Weights of a small transformer language model.
Size: 11 layers, MLP 1024 squared ReLU, vocabulary 2048, 8.99M parameters.
Architecture: RMSNorm before each block, normalized queries and keys, exclusive self-attention.
Training: a variant of Muon for these matrices, 4455 steps.
Each number is 500 + 50 x the weight over its row's rms, rounded and kept within 0 to 999. Layers, rows and columns count from 0. Numbers have three digits each. The size before them is the row's rms in percent of the matrix's.

# layer 6 MLP up, 1024x256, rms 0.073, rows 422-476, columns 0-127
100:529466504589505544490505533408460489478405469497589554465478504501515429506545507576509488478501492472536461521383467408453474524407472523590442497469545497549468582557595531518495595470465475487453474533564437574487376571521399498457513416472483448498534548477544568451473536451443452573507545500485507510557359480491493540479501497549546563490523409466602516504505476509524520541487
096:532542579558485480494534480563482405489481484480531555543463477532467403546497477535536472473489522455515540514493515470677523446524503525436439460492447511492556504483487429482521611507530438530481459516534577539466475589473489516532582527517521572508437433513528394489555468519455576469562556487478454517465474475424479539457362471486427469485482484431512484507502494467427370496461
095:603546481543416511512477490519557449562431456520432435534498519518520470405486490500517501517423547556438483505497565475470480426407495491532531511489498474486464543508503532461582572515478545462571483511558435475523526427449515575447475483535490450488436466498436510456458489492567429500453471616523514478587481511605601429556589593503436445475531588405536556398554531508534596449429
102:486549521523565496532525559511543399472541436502468545529516514443502519517516526574418505517508521568476519448504461439551518606537553427463433495516492494538489504517478413496435463461410464566446472424472487491487498462421422382421576571529476531447480501505460462496540517507504516502492523527469559527526548396487489467453486517488542375532449477577462419563632547498516559475453
090:524442517461491489482571441580558504449537451502438542516455495594462449389455485524491543529521461551523488422453478515460455489522435472502440471533530483548518533466513500470486436537404562508531499443461470425501521529572475549394391409508525594547463506506456497368456438517479353436420466486500453451517516466447442421500576497537496520557500523589499475521437471531522466574442
102:546531511516535483449498503539498492450556363565462484600593476495469473443485443555473512521462552491512533570514473488486468541516469462423366477495489459530513558485402417456431581449520604514484537594436496490470471436528480514477456514552527477441497530538485483515418512473569480486541567459406514434508370528354593442498476445441523519587488599446591542383503444525484496404530
106:520522475443505424569545460461430505534485543480543472461474553435434487548518504465535576511487579551591413457471523546404513486463499533486569459601456488473514485444542450445532467494507460571513457481563490572439516486561556499603525465501476489452485488427478469473522569539471400621501535470442578536511572386430499478516526498486450474456531564470495614516477524446510411491394
097:525526539475527492532560528407431541468544534479542426527462476429539423493421434611433494488495526542458474474537390453502451575487503457522569420517523489475460599552597525448588525527543496400467550623575567503554578635513502441589486496532483501536497393506377497600489514592421558506471527478499467529519517556542497494460439460485536538511512568434514443459426603543472462536490
097:446471386595534520475652471485613506528487522530559555605451506506446504496479416474614525452489511425546475443460482509498486496492529501520570584503572487426573475527519561514484452528543439532557438490395576505506517529602534469533523456406498513433505471545448492443436543500541374538465544499473580476488572617493524524543525400511573472490420523500429457573450510527485469493591
095:541456577610433495486529485415551417566512496571425413474492427471502480538573498515500458541535526389467528473504437540522556435406469442447557561463561527535507530489483529597516609451462494555562469453537464459514527513524449457569485523558418402513422553489444388514531457504498452529498507473442481451482523610511543474514587467429473450468535546542493553609473467456526424593423
097:487518495466442541545508401466547539586556567506455455553518493522498505476582436502547445436511449457479467534569418593590489440566517503489455441531475460525491483582483398551558568482549603501569418573492590516467447470535479578463531548484526532542486474505598551505541560458495490500510515492500469495554487462559525418436493560549391467497522526463470409605492498561464515464534
094:560509458479421486608481553485501444481473462483496491459475480519515498517425491437527511557448370443473516494425495396564445527412472400486427545504450503448481541559521540486595442520466438506452474508433562575510462470490490627445461434532410439554507443478484471533494559518583473466552525474554495427554499506550491447524443500588477443640600522473475499518459550550484495566516
092:575532436512464482545525585545501500500500573543563594507491474522534480429584544477449489504502538507464433580495579499487451496484444493411492453537483461468513488465486506529503537479568508515476537487540477514418552599398460399498621411494593540451534451589501448574449521619518560461518583538452470508505571518655488404415506490476527476535535492437376411497506580487449550495536
105:499504478522407604637515582488513480443528526609523582507557485530584511477415544563528450413424428548491452516520441491497534454532459487529639444563557533512450512440504435532484449525479414505463610451538501529516489519549503525511521475536468465503458522570513543550548488500469528453593521490461486567515541473501495578453444461530535531502593411568597431431432450528483454529460
105:546555407506538460452440500524508473515403519539581576505537512440504523444498425549602487462480585500530455492507434473424398523493519419541523537509453565521421595449493473475493546513447552533593427537495507571478506433504499551442505514443531570476484515526441419481527501533454475546537493507492593488513506493420573558507553486430488507482464587509439438433489577490499430590382
108:613513456416518553464409484530405527425526500443482451530460499475532528493470530479575453457523491556481403454543534406474547445459497435462524492475443508473593493566500552544539573483545507575471524493436515489492488469463492471511434497449448614545458532474455496432572560545461533458485562534503403489516440591441418477486542400496485490605422445418502518436520564483406418530530
106:441543468516566504540567465448459529576524484410518483646458452510462507522499518613447510531552434543547448544505503500524502462453488553447478475535526489529513394585519464510513367429449452483561618485481574494510454448537487470540466484533438496527406542497494606570583502510537488484528477496443518502530479552515512413505377470532581508512432581425568536450515515479489448472542
101:454506465474439531485536494493509432479440619583408528507364475517564550515416496555495455555485479455503495581431478450573416468495559479588500506533428465568579414544508548517482432569485512503502445493530451490557466556445513516433646489523503481470454498468480525591472552505496454470555556511602455517573515554521504536531518615545458519477476458534554473441530416548490431456459
116:523445600550589507534584500459488544492527548496454509499485466503503460560447514512563564363475493531554505543420448526480512551459557567497540415498468498542496482559528512533523412458508515470531375577483480456515542498535465498489499588429468569567494471510551534412494542584570507510408483494429501374500440506547644583454580561425570458468462510507511517559504477472419508582527
092:565558482432511529533558505585471480517535476494592542439505559462414480500571487370460431529498553493558477511478496552455461449473407513574462450530496409483549507494450475436456480509589467538497544476532475495579494484413627505557531495451496589566554448533549461538514518473526534455596456412523402564502491485562571559502449571378444513486572477561525388598475599568494495484504
107:513536551416510411515458538506508534497423506419529477462532597458512544505604561581475458408531517551487512470508542344451426576439552612449433474486369559499553501515446460499559574488520540421496526572538439434493490540492522458507488571567607497452527536574463443538426458438601516449537504493469555523501542559514498469488482484584498556469463447463481522472481544514458447555500
096:503385497470434589533504583445480523518486546511496541525557500427454532476510529482537519551499456436564523460472514467463537521540592414411455495490519504545440468520500469439584462543453438500491524563435492502452535473454493469398472529537508580505592499554507567444461415524473420383553498506460507551510485418501479497496466394468621536492552563426413494526527476405421408479475
087:501488579542495523436465461390568475469563459572401568518414413502489530549560457468482539599518505490501517576488498502450437522535507476538512488555532535470481488459497455518586570444451569539538499507471449515564470492510545584438624471516507451487466470495478505447438511579526446477463518526527571396554544512579551479535440506503541490611421522485454575502528520383490475462426
100:535416456475585382578476557461466558621571467478410551469525480508556513501422586507530440498559506494523498491551454418527473537508512466470570499499450495570491560510410607456526497553482565515584439414440441453514549507456398429529463486420426459458568535543494498490388476634542555492524480447507440431445501485521467448457450494446490420464573519451417422508466481552573493517525
091:489521375440528526561461586471513454443487520514506458524486484538558460548525481524510484594471455530618490466465511536542462515602553573395486554610489490554562439479392516487499450483497479460478556505516466539388444561543504496501522481499467503518471473439472457522467528453480506533605573428437497464505520495468519540464489447476498518481544504454485620449467500468470439492613
088:501490515490470431505494467550541437525451394466609498530575543429498586515458455540492436547456576584450475420518551491412528484444487501470450564562495481551451471512604490604573459433538499606583478454486517542514572463566591462521615444527550555555485467450524443469563451395435625489523458431468443480522478471481520522572508502500579460540541518383385517541431434486489448558441
087:457602484495597506499370468546529624538546514522565431432480485517425544456589418443394505498536481575452550510437493454596560493512424475611385505459539452473434587509490474532539513546483505485471469546528497566491526516455489427558503576536451487525423462571491520521515461471548524583413484408401452520483544528544481474510522492532529510453568424499445466512493500451484456583475
112:581528386497391492538472509523472436424478587570565457493506537366562542558534525555562531531536515608479487480540514479511507515505457516529540518588488410555550462524435588529450548518558514400551510503502599439479544552455550537511451463485483472521506506518536611550524516504475546541471517450465366536554456521489546454411481531465558540483531517488499471455530488402454484491588
105:468485532543586551603508514510531525506439492478475421528499521533496466532459451463492520444505536571504483456494491603486502494562508508574568473434538568539425434563560595406574519459509508526426606465489579498468529441446548509627556520511542570542515582537483473494463596540512562514540458469572494370477491495514545556485388493452532448515425454487508557460506440456506445503482
104:569395477486501424501469477485474380410564502461483433428533579659434570487482559487452403577508524435453530525530513495544456402457544368399571546537502481596481478436435531448493568430505515601435498436469606482527510544488494470490550476508458518438531474532429482584476531529485495450542496572421510548521395502546579504634549511437523538456435509443455452460413490504478493505452
113:606499529587494601559498390448473482481477540503394532510537444555492581523545528513534497474439508521526434395432494434508527516496523501544457487525495555484435495457467436480494459529484457576508403521464478457512569579542461461494598514470474499419452544500442451509453486520441555427527499466480431464523545503527486519556536590518472491481545463430570491504588389599497449556423
094:436462473505586519482522508521433471500492480504492484469585518571515601508575458545518519549423452475576473502585536537503535474580477487488567465550444496518447580536470527482547437514473484542463595457578545512513475554497430485461592383534606525526524550566491505439541521458542522625532464538507472449569529538458549478496499554488509569402510580527568499470519483467497465494522
105:391524397421503528466485459516543468627461531495537412510439545533371441490549462541473557501549545521478407429427521415589500453595434591545478436586506457532467502435476590527513515521464485454469436552410511502471450486566548528421577534583496465468551502522504596446511531499433494495552561519423456469508521592595555537470521474554591426446437452551459408512518455503459568571516
106:488401491429480497496512459491499542436466413527383511308445573422519460554483511549480541498482555449479441493453497468515546485451514472462529448570397506420504482578484619494441443483565538467494519505575553477493549580486518566507528489582495518508518478509488532472416440446507457461537574518437439470455475457472576549557444495499449557523465521558480465530566511489518421457439
097:526491457489485568549483561480483502480502613503504506533524447465495479534606494510481438463551426522478461516590485531506429538525486481570515505513514474514490543492434460571513497398472467579520600622456615516494571451460483517447514544643506553464611477501570386489494384521468559529507460483474565548481582508533441505535472518478514485537487530426558461494504454472481417505535
099:491449453480492496432540486589533496530422465581624498452522505465536589461445617525408483532509537475554550465476501531430489571541485556444518546475530476516497496575372507532560520469508471505480563476482538464439544379505452566502436482482444535445510525422526488439543574461396544551466460446499522477474486552578341379560527523413585530463494471498521501499568501640513502418497
092:631480544498552538499519605385591498500517440527481520536473556463435543551525578539537467454425586656560612427576547475594522519520489491520489450528496445562516524542457472566480466519442509542427587481465445459447533610542501506394519554544454525559585476501602438537500454481455515432493476507501542469529438487516455474509471601475427629414423450442475517493484476475392490528455
098:477570495583544578482466494509465508474474556537536542565474494474502484434441499456516565600540430531496530436498535528528525450506576501498457407560514572492533591480529595414469489412448486640429416405598430475499493469507582385488438486464556527485453486444544548478483591459503478503484579477488442421540564415567424529457416443412541444495512511576525484467471551487496513586530
092:558451516449484422508503476515555459643425471600534494460524487576533511539554495516540531599534578500486571482456574482448492472450466545529620603523573504510468589573557499521467472552487508449498562597587540452514493498498597501482430539446525508518553464547460602502494451566613514572591502537571540521468526552518453494425428442489541492420582493407556537453543509484444448542448
105:532493526413489584524519465563481479475484514497526505506531523502608471409502501557475468556509525493496537441507511637550514459479471484480501597446564489505502526487429509509454463610567504493630512621531416487554517419480460590475551486516494523434542506534381512563507516506527430508460459588576504571539496486480595549556513546408491543440458445454468571535528525395460422476477
110:438560485542482560530486537481585515538500407539487429475588474522413404500457503497462480507484539477507513491579547555478520454524470510491510479615558338499583487481533466486525452545374503503487476503498505589572550435520492525504611526509542621431495555446510459471444543495520582444534480567464565491447499414480551534484562517439443576475491502570418593479545495500489489607407
090:531506585430450519524413512498512563534388455479530460482571558422503573529431530427470552457551494476450550488530359446437408471477522541513502573403478478515519461528535512567516550526506545497529585489488398513488526563555510514498478435512498523590468497472482488391501475496483416429476441627488461535579503541473512433496397495583521602505418448434510497449500503467559579428497
100:491472484459510448564579555438532554572466505479563539423520487467435476416472469487478546476466552354516443424578443540475609593521532599559560477543530455505498449558487457541504485468456449365499444507529418545531561428500516500499387532455535442597530506537497552452468518462463448387586495524495491544564481492492494480447501518560582550524519523568552491454494389502540526537490
093:548526495517513443522527504533513422488487569459456361482530523482505529490506514497556510498505524556484487521533466608524496560567497431534439533508497428478508579529523468479506425430480436474542452496487512609505492461521433460487447474516529430499484474550456519471475568517440465552526576474563465438607371520470466340422458467526491508457527420393471462498413564566419541503504
091:444567546540479507542515488446450523610542454616475486415556562515493508472509560394579473483495519540484460631470593499527568478460491511534577472475499502503552489527554477535450565524525454544478469550460574460435498554536556554558570511547508471436510489400469445523465401477536477449451514473453551530514417503463492476567512361483395527438490451491524547465544549487470532529437
098:447529504445568530506505496526421529447509578539525493485483468485509487453506432461394509563453475510514448552458489522607481511483611596572485505545437498513460479438479540486466527491562419512489525471446497504551581466571530443605466454553419497543348399417548483571521569532489486550514557482516432499483628557483447488544515540435511536512456489427515480386484471538498408559467
106:532448485533568576501434572493494525510438510453447446612496479492479542532431491403488530566484514502454513466565587566547490537501427550483474505605504473433516484501455475542548557427567420540542526493441528551456513458488501500539535462572641497444428589496434592534539569527495471539552548565590430520545500495539491582515477421467606484459611560563487427458427387559552544406588
095:550465406607525515550512509461483500478434526536523473425510526517478483458494544472515421402452523521509491472537450453467506527598613443574529488517566572535494530483427489549561438469556467473532538471431480525428542534493562476556458482532514387530476562514557483490510487513432440521506432541556457500584425559518559530420501413522415464428569575523472448474621560553550603513535
097:519442495525521455472476469435445550522491368475516477584403490589555565462506505574553566502432581468565441481506509675508392558486595535431464480501417487417470528405509532593548427461541553504442451545508595547578578494546562500571502514455475508523513498456443458576556533399494576551513456496516497516516519400543491554482533513460471500585427542454473572498510473492557442400438
102:429493548490411490481518583476550465475554539518393530534420426508563578504510486459475551536534529571468492500576425504507444485489388469465606493484514521467516520454605451485410486457549530458469408517552479394483510459509483443449495491542446474535499476470502526435491503577406453518529469573511466462467528550406544522498533542472485422503516448577437467603484498481446448382485
098:568519469481438392497577386528546481507499442507534488560612462510400565495492474465484434486516442543447617585526534489374529438510504560507463484392427446500488527469529407549501452427505453481481550434435602490517552513498566395472538546399559520511561426496487458502491501500573495530465513507495566422496516483460553506515509446551467511527499463538587543470543567405526540483457
096:589545500454524417496594501442493540453495431411532357404435497575468488564578512601410531497523544439566559488534525409510533524450498511556501530538447532457557481481579469504530520486429494538472532504506367538534536499577516448520495573474496483501570505521461492554537460395493482403614450545444436513542514545498479425491580506628515593415415429450553472522560535567488415458525
098:428501477435429399536472499476469513451494512517631547445538499519537473485394519473448430473557472453594454538430518528421397491501421505497578522460587493533492509467492576541494592516485481416406540487557576460596485424433500493502511472492493438552408515493540492537422522468496536443439548470518488555512525535420561517545548480537531540524572539409518506447482498451519557443476
095:546516562474421471477521535488472585548473538514552438524395438464592467491511543517455566498452504423503485471535555431450486558498541484465472474500386482575517495522508518506479442488657511501374561501462540502590416440571495342493524447572554531437508503470486514533493514568489493535504421446589434490528505518522556534553457418452581491516484552562404512441545454556524512630460
108:526619517471502488543495509422544484444467455408494506480573485447541498479470530616554508456607529508569501507471601543499483501563444511545476509471515485599417496531526455538407579577475523518497438438483464564421490482421523458515480496539515540602516522498542602457484496524428550506594471495406499529510425430527567511548503442512478470478490462566508380410337433508370429483462
# layer 6 MLP down (transposed), 1024x256, rms 0.0163, rows 422-475, columns 0-127
094:511459517464565544455434488516538610506457557516509532488491426513457530448495469495473487465483519449508515520532515538456490509480447490528528490487489524551515553592497488514417483436540434448537506447506509468477422522416505530566484489590507533531418358486556558447569414505474385502424537583409537464393488483450483497506566453458476452504479526546504488432514553565525514394497
097:411432459656525547430500409449546676556475551455524565557490476454536418448475552454566497547454453478474486498487517487438454548529480506459506555550501479572462493511534485426475521480423435395526531493479468475516516623492482460527396482574586491467435506485486546503588586587530507564488571495441569490519465533462469538447461452506422423596473470500506477533486499552552535418525
098:520518541459507450591438335523549516557659486465488452505476527478509456499555493521489496488561424538599545567467518474457475486507487428545548458591406553516475490340426465515497488434507539479534404504455522512428413411502510407498551453441476403509538512531547496538546483456570507547520524448633468542481526538553520525595468504541543515399534433520494569514549490521567444548471
101:465554546490508553542494470438515414414517638466460519526477465550429576385535503475427457518514490532467556527474577546533499453547515550424538552478437496502461449431443475446521420408548483503459518467503471418538510523462406439465509544519491470480573475498585532501486432576490556434568548552528426484475596438485508535512459560555555481491457531467520466517517538533604512550587
094:529530445580495527466440483542525519525479545560590502410577498445481524538457536425537455539594508492460509625449577468585478540465521491550525563532394513511396484589535446485526514477524515510543532488466536449500524522490516483570520458519520435469465488511499487599531638417465448494468508471508554482487503488489591464480484528450461553470521503506540427514632477458579584409538
099:505507461511501671535495446449533473485479507512499445481488444483572398524403503491479536597466507460513401455516577474386522392544552498478466498462525541478486413540536471430538568450497494582452415445552597493571630544472447471465479504552366533597564619527508551498469544506492501561583550487518492522476551557480560571466472473515468527524592560515407462484465465484542507466539
105:558485516560550501561475389391495480491465543577528488575444515512442407533458516510395489533412494525528475507552511488494550524504459492485574516457436472517431575490532476505485475486457405597516504466443538558609461512598528505440593503504513550561537423505517431569439435542504504547429444514497404628523473491584509422487405495555513515533528434491493448609464482492533483546503
098:510477502526512454457510513457538431486496592476561460502497420557550623471436494453488577515543534516455474479543471364482404478474525542529489527471513497567481521585522462338421590463496432516435585415427526480440458536598501568534488491530524485591487403524458477502483546566458523390527533423554522528480540510440504486572456480478566511538583518518483554513507569543492501463571
097:429517346527477526557460502589464500488518552542490494504527534550571519443451531432591575559407454435451441555552519474532551519553472523437506494444511480535470498572479522539544506567421482572438504422534512508524445548443525495536527485479470523506524537436539456520541494563475570316501466493527456516539482570593554471498477461493511578537570466459372509565488484509454482507572
096:581523511520437541502564550476510455543450573514524469451447504484493577384539466464440526462558450427523512435497548476486474501520504530528580475478457529533452583488431450448491460431497469504526524611539477525540574583615481510493520499510574423470508525547496427504527496502572565492531475439498623491467451477514497517530490463448481486536440482583495365428564506459488438437509
097:516521488526531486490491488460577427550464553511514471474514567501571488558417476524483361544523530450484514599497568508454491457505491579374513438407553469478487502488491522566488439464469487562499565459540497465576403591503519474549546522508475484479479502604530459539528525486514448518536585381468475528359535430485493490583389485525526493627506420518636470541564530499567472534562
097:417536478493598464453542480504451546529522510457404540474448557556446581504564487441523483425470525493530550574449482505454537491489428553373462524482495476488497478470562480518475426563433533450492511545526543485541454476471468430504465500511454526506526473489443564468511482504509389542546453578457504508436459389440536493458552539412460537428465363413486465447553598468434467416503
094:529468502488510502552490510442460557569497501516559556537451499513521542598531520496548482560606452521448587552423583479500384569428543511418509468430537527480580394424523505577557436427572486481508569584456418456518476514514565495405429480462476523582467488480500536519452492513500485494459462524457533507460509448555493570439568588480482450504454461528520486579594549606557478536489
105:577565469534551455542500419539400528487542517556501608438493442508587446502582547525488491515578525439396489434587502501519554534505570498579506487391522482457510546511511469576424536502487501452604560500464418480528544517515561559496448534541502415530421448431548541509447568505500413568533465502532584478549527557510526488586524541454473641548515448562471548441527554583416432420490
108:443600451471563544478471510549461481498501516489472520458455526433460416456480471451431564532487449501541427522469559438456586578465433545568560529458499451490506482519489464518496475523494606451480511462420638560491429467503429542609483523474534534508527485529523436458531502519639567569493382448476557394501514464448498508530537471448447546581472472464504542524432528531536541525448
103:377502452414454500536465505422551516485417622538503479446521422512549555567409519458470437447526512450492542519482564469434530439470531497556563445499570544542524459473483588463480485443564453377458422519549489589436470429458446515522511455415548539540443515425515530550540514497547427498502557399372457508452588496521409510501530551512435501500541479421449534521566520412480505509599
101:439615447518442482469474594522476493470522521510605491601423531526492599458444506458568395552526445497473456530472512520537519537466504527506529488390462432491514479501524516515502545515489442398513436465528555484439477465512501513547522564567487507440481523482542486562579535436490499577491479431488516564518473484509488613506470531530588486597602497526601504494505473676484524434560
101:609507588614493454529529539498455517498493489596572569380442560512503493441541454428576477480480559397513426364487440515427583448515495501519593565484622465476576574530529447422508484511555428456581473439577416457544525524466436505514503497520441440479441613539520592451337536504503479492491533497550499489482454481493521552462463525366436452481463531446496455520510504518533513485534
106:482520454418634464524522543482540524447398470488523520558431480515492488504524408509513467479540489438564497455469525582495540499548465458486446492533553412543507484454498516529492462522587498532449491572512479506523452574554476522508539500491494521454586506437463494519488533441586490530578481493540440420430461452591470497498409515517531491405569512501545499545431532511534438535579
100:441516540522533557529520446545498475543417498591485482542472529579456570517523495434490558551485539409448572440451520490472449515483401509438493437493466445534481493523452556497475519546499443439458416515503581524505552295487472433493499547480606571485536505561513427539477439516386450612449489457478524532521427441498566537517502439460446483495430464535509485529495571569497565480507
100:494448482425551544558447453563468514523509541525428480514596480596534433462566551513508493480434544517566497555520455475496430433479607480515397434577435481519548530443444528527498472459470580488524553457523408506556475580449551525538495457445481453542488546579467451564463521454528585496493454571465553505532531504576518537497570491416480461484411530446487547420393533552464519499540
097:469490501505447494484443464523540535631423477417521395482460519445536539487522568447462491401477459488475486501353450453528490411545465645501525547475497490554548528508408489550473510490508495466585455606614552428536487413571502515539471419471464510473498504599485445443519467562608559626552534484449554513410461571487448648441519538563494447551534530564548442486480493544461431494470
095:474524400579510500478535457531571525496421502443465510474441476532437497604411532471498513501525485478472441514569476508450515467483547557506385513533465518509541484511508517405486555470494468414523501434505476568522481586452470498625539466411519544530483526549515497420501506501492543447563438544523467492545497512487499532422528544453538502468466529425474494508456536595439542484436
100:457530471486597540518440642533500503588588550444437498510495511510552512476536433456578549555615518522389497577545485442492571378453469449391527503478497512525505575519532407470487324519482473503484562584476466501511557411515473414431525496464446431595527460456489532502418500584555565475472511548522477546450435507450451462477448557506513541546497538511478492454467490530464496481467
095:471525420482444505498516495491476559501551482498506479481476483437525557424498467467484525486466491540489584560386499562507558481476470578577409438485459435437529464495516507494514530465521519516477443538515516512531443475472458479449505496573486527511457480472520569565584508408514551501477596551557483580474518439444495518500607598528413480552528528445508485550504522472439509552495
094:516502503513538459494395522535494499508493476527593535490503545461529443526587507510546505445479449497429514468475470538522486506453489570395493459464502503557585608575457492403451536493352453465410440555410390475544405585559492526538466471525553531528446455532522544414550436521507537537460545519582496484483502370538586433448405457583500462538416511437499460503452428510574529445511
097:610573516523540532456544543514493534610619502463433599518514497517501435516495513477559439445512479519404478560455488470475557503613563485490480544452484542452516523432619442491487438516408463459560557419523464560489464479488474436572427531619483491470509530513511576503494482457436516479549416440482524548513553535514539598485496517520477499523479542446527502473500580459512453510551
104:483537467483490565415470519465434529491478373598487462447511507467568561512473499486530457471483467589506394557530396568555595487555473479551488534561552538505508425513428485415443438511510561457519500559493537499452508480516442409493465426470527482430516536428457466562428489488588486504505429519491491523489608488600429606514538500569496527466530456475477447432560492589539512600428
103:476558452430554569454538557607458526548388522511530501534480473528486509518435482405589519565424468405568553552413530595566500489359459511468438438578435451531571517483432545513456420493514556533505602445550475469556435568476535490557583541529516457465563500418546584473500484470479500449538457536506584535447416519449483579431480548561459474404439515376489470422526464421433506459517
102:477522417604421441512501511575669457505409511489487453467510499474597476518577500467546501497428555483460485511436508460473515487416577387565549487519451547570444479520481598509544489493422587521551605529509489523380582525488547462461530569515434565514518488592458497540444561387488464494494530521504578490519598374511502501562545526475502521468423544494535520499518462557466483499434
106:503587498466491493483560512508462502487425479402451612454478428522527462530449406555471485466428591597567544472515507550420602437507503507493462485544554447491439539514508532535535561451548461431470454553515508415479509430552503500487452471434489547422542462502435579486473480489545465514575515465525492393531570524455563527513487575490572449445518485505533536501509431551503493513466
099:578450470528517525505548497481519548525464480494525507468451470510499462455464595501543517456533473557573480473516555392405464584465425518481518480507553524426468486511483464493514521448476546565516493562495509556429568547516535459613503474433556544429540550446512523522551505565498517477501499470482508421556416408471594573406523551461505578468458420504483482521589521486462460532519
102:435526507520477480557521436437463400486536539460485604434498611478543481513523547514380474443444483567453491609502542484525589446507433433491544536476480451499497567517477453501453539553568475508571376492399584488475465489501466440452545572532551507525531538465416548527480578526501476479515422525535431503540415434517508497572596557559581566515587555500573479455499536532545449464480
102:590525562460402458476417450543504466471451529486450552588465545425514449495450508430463440504509531472553581495503488517397511453485562516547545474501483469494435352462539505446565442507519557482381450502551522485538499557527439550542544521501455528514537507394490554446541545479515553531557601486468562458443481516441415547469499506497665442528490509518470536622495562477576492501488
098:523564517539419433496465521484542513492468529452447520529498567469533550503456420380547454518526510568457506420522479527484605485439521514473614474536435440557470520462518566502459547514489465500610518495494486515487520594493536477518444469521436488601538510487538551468446432516511502610530469483453487447507422595447567552604542494494476565448475447522445487597480585484424535488408
097:442499453483461485524431428440539423480479524503474496567530480432508516559453551519505494521434499571586430494393581579466470438477420491524450507624526576500549511509559491489554506575511463554505452525510505485524452589496446477553473462554487568532539575543664511516426504508518543430462536586485612504513516535514452421562517463497509423457523438482480530457532550528620534479555
093:469529462481433493506466524456590502538483573520519484519485496510451582499414496454566488515514484488547498574447521605563495512440441507469471530450507486392494404513432526497457447532577437481419553443478464497567546525562526535544520551441543519536501477514534498547473502512489513479412522487519484539521481520425356541496517543516499436481525536495521480566458441395493534491453
100:441504498562446515632533541460481457547483568498527632542484466650557455461485494438532555528400421478541546377445426557417409557448393525532534495473548548489522505617541538458557620537482456456477516483492603419416508543566460472513467496434515553421470500460462507422400441489468519511564471486414541514454476476524505525537471496569509488574387505511553487483499489509513568431476
093:494538508427536440521492477465544501523428584469538483457415524550538526493521549541439437489515617529442560504438462514466434424502499540594435631502471572484462456479604432475491437443479598484494502549509450456465567504528490563473476521574506473580551533533586468447483482535528512568531610468538490469421557454549442578534534439504483430439535454576507502480486566535508501502688
102:503431462511520517529521476508454520469521479445452428513489509405565464410501429534567451385562550546529517562474468482599426501557554511553574573444505559505583488543522521455485517574486546545525384433483607534488550571450453610529467510454436567534527517580483566592551482541597549448513465501495493499540519446538539531446492454467548536433414520353521518462544516425489513421467
106:498617434459412506418485522586474554481588463474511565512455462627488525451501417442480502572525515441434558569491523428424522558519406472505451553512425476492459500469415498550590402390588479445511514481497491483482394550577577472546481479533400525509489488539487542490540553502432383513480479532537472560416476498484483536463522428491553457512440501513482557428530394527503456467531
091:504469505627503489509554505582531480479595570512489469456432437485601481574568595530529549413547454537472432589506498516544590555535461491494541487502584499536490574488500544490503511399578487536441481463437572423563507490494442437466488576449502426463548522544544458512460563557539505502588465450515524490411473509522491576580436567410548516517557540524536522539528532604441424546505
104:543401535669506500424427469418468492540532547600528429479513479445493489494456537470423515540455457470509379480503526586524497449509512560584493501552529493503405525533474585561413466488537539505454529507453531520490469535552430401494573502439483520441445491444559548514538462556528478473500529481538523564540499533510589563484535583434541520480528465460557543488525431540521481397417
093:532537524481543470541495533495459430570524486506486460565594608624457410512480527482477466469537578519518462500513535488575546543501419470500516526515442460506516554496526465438539414458358432489465479476437403522481476598530504562526466465492524476492483452611459531506569499570449428544512526486420388470441457493490501558504539539519525492542470424480498475594498437526597528437584
094:482478480534475540597444540520511499450542575535512474519423564539431455543498516475445572549510467520423505512559536503497530514502485533442382477559503512542548523633608516542505530543472439501540479379547523537526531545482461554490389450428544461531426529417491527454507550515556493442472504508499487522547450618504460478528434498466552499511555416481493474483551545520501429515596
100:481439450449531540480571461495578497584548452445522500469577462537534564572381494461480411539488529463509470444553496521456468496417548443492493604560498450552512530578418533510611559567444550480512451451548465466509463407475404512457511523499556531544446473467484517526467556529515440512546521563516495510492485438477552490437473418477486442542436562468423490532514511566561546511476
101:625565565480583423477487492501498526479486509513454486445553574424538550427661466504511485525466455436475562509473543614413492521469534551470499450552458491494481514534542554545522477474459467492557547554468565567481439448482513498574532460503448483448513463504571408407508468439484508571548444603510393433449552486601540472436566512503513436429467435459407546430500519504444565479572
099:557514550501502478529555560534530540469549564459539373475388507355477489526540447589470566463543560540449604502455447481479488576423420533475433481535520424495585442407417533580406474475578533474530649485444573556524528488532467557531481557415521433447510486448559456505419507517496551506403505484481579585578515514483534451513454495468490439533469500516512590493569569603410505516534
099:409581505550548531516534420527441550489589493479467615567558471537561413543439492455515592545508570522484446505533519442539560475464464514489478564429380502388472604548501508514586546515517488484584430547501437468519452543552560536476422507490434547509508515456537461498469498525457475414611558463481524490569476426555426464492505512547511528554410490403532459483423517525600480496512
102:497451484385544390592567495575464516493571481497513529453487567508492446458501512467602508524477473538583513524505460498550533487453547516447539500580535519563549554509534534489527545516487475489554521591483480542592442516405496467541446509534561432512519579526450474500545514574578489474609558542464560519503412492544421529518495398479450531493539559447529510528486536517483455453505
101:464513564501576411483535511455399510510532471489478560476541411631504492496504513432562572552491505458492453440517570557639543426491489569520516476629482547546399600578576508418462522437532452482444549436598445512505475508530507544549486491505515564461431468441554527600519528490487496475587514481547478479508457559589409501503585478491485603495512500494485451479482487597553490486484
097:441431449581523508447450478551583438527522467534487396464522512458539480486402559543470467477451513402577590528460518518450500525508470437536516616454462459589497442558492419531463487437523559404467438540512513536536526473550535522578448527508568469534496411457551474525488493488505452556508472412480491458444545408572441623471441473500459455489509583441454553473573532525484551479462
103:416534547557473446430458544524535576499446455418536541548538507422560438344432539526544500428381465424450643531599454540561542485474507450502526665516501568450475515479473488528494498472487467468458525507483569467469539414526440441520479550434495391434498495371550533568517461439503408531445460461469603516501470528466505614545474501471486529503552510472463434546488474560524434485546
102:559524441449484629547571492483586475487550598436515439530474448426473492368454508539554604459439445442478461570517491483462548484534486480487413500472464534557522530549566420466493448462451513490500474547484497434529449487471512401569457490487428494531474500527471488457497477464475525476559541533488437485524470480520558464447529562469519536445433446393502457479563531526389497511451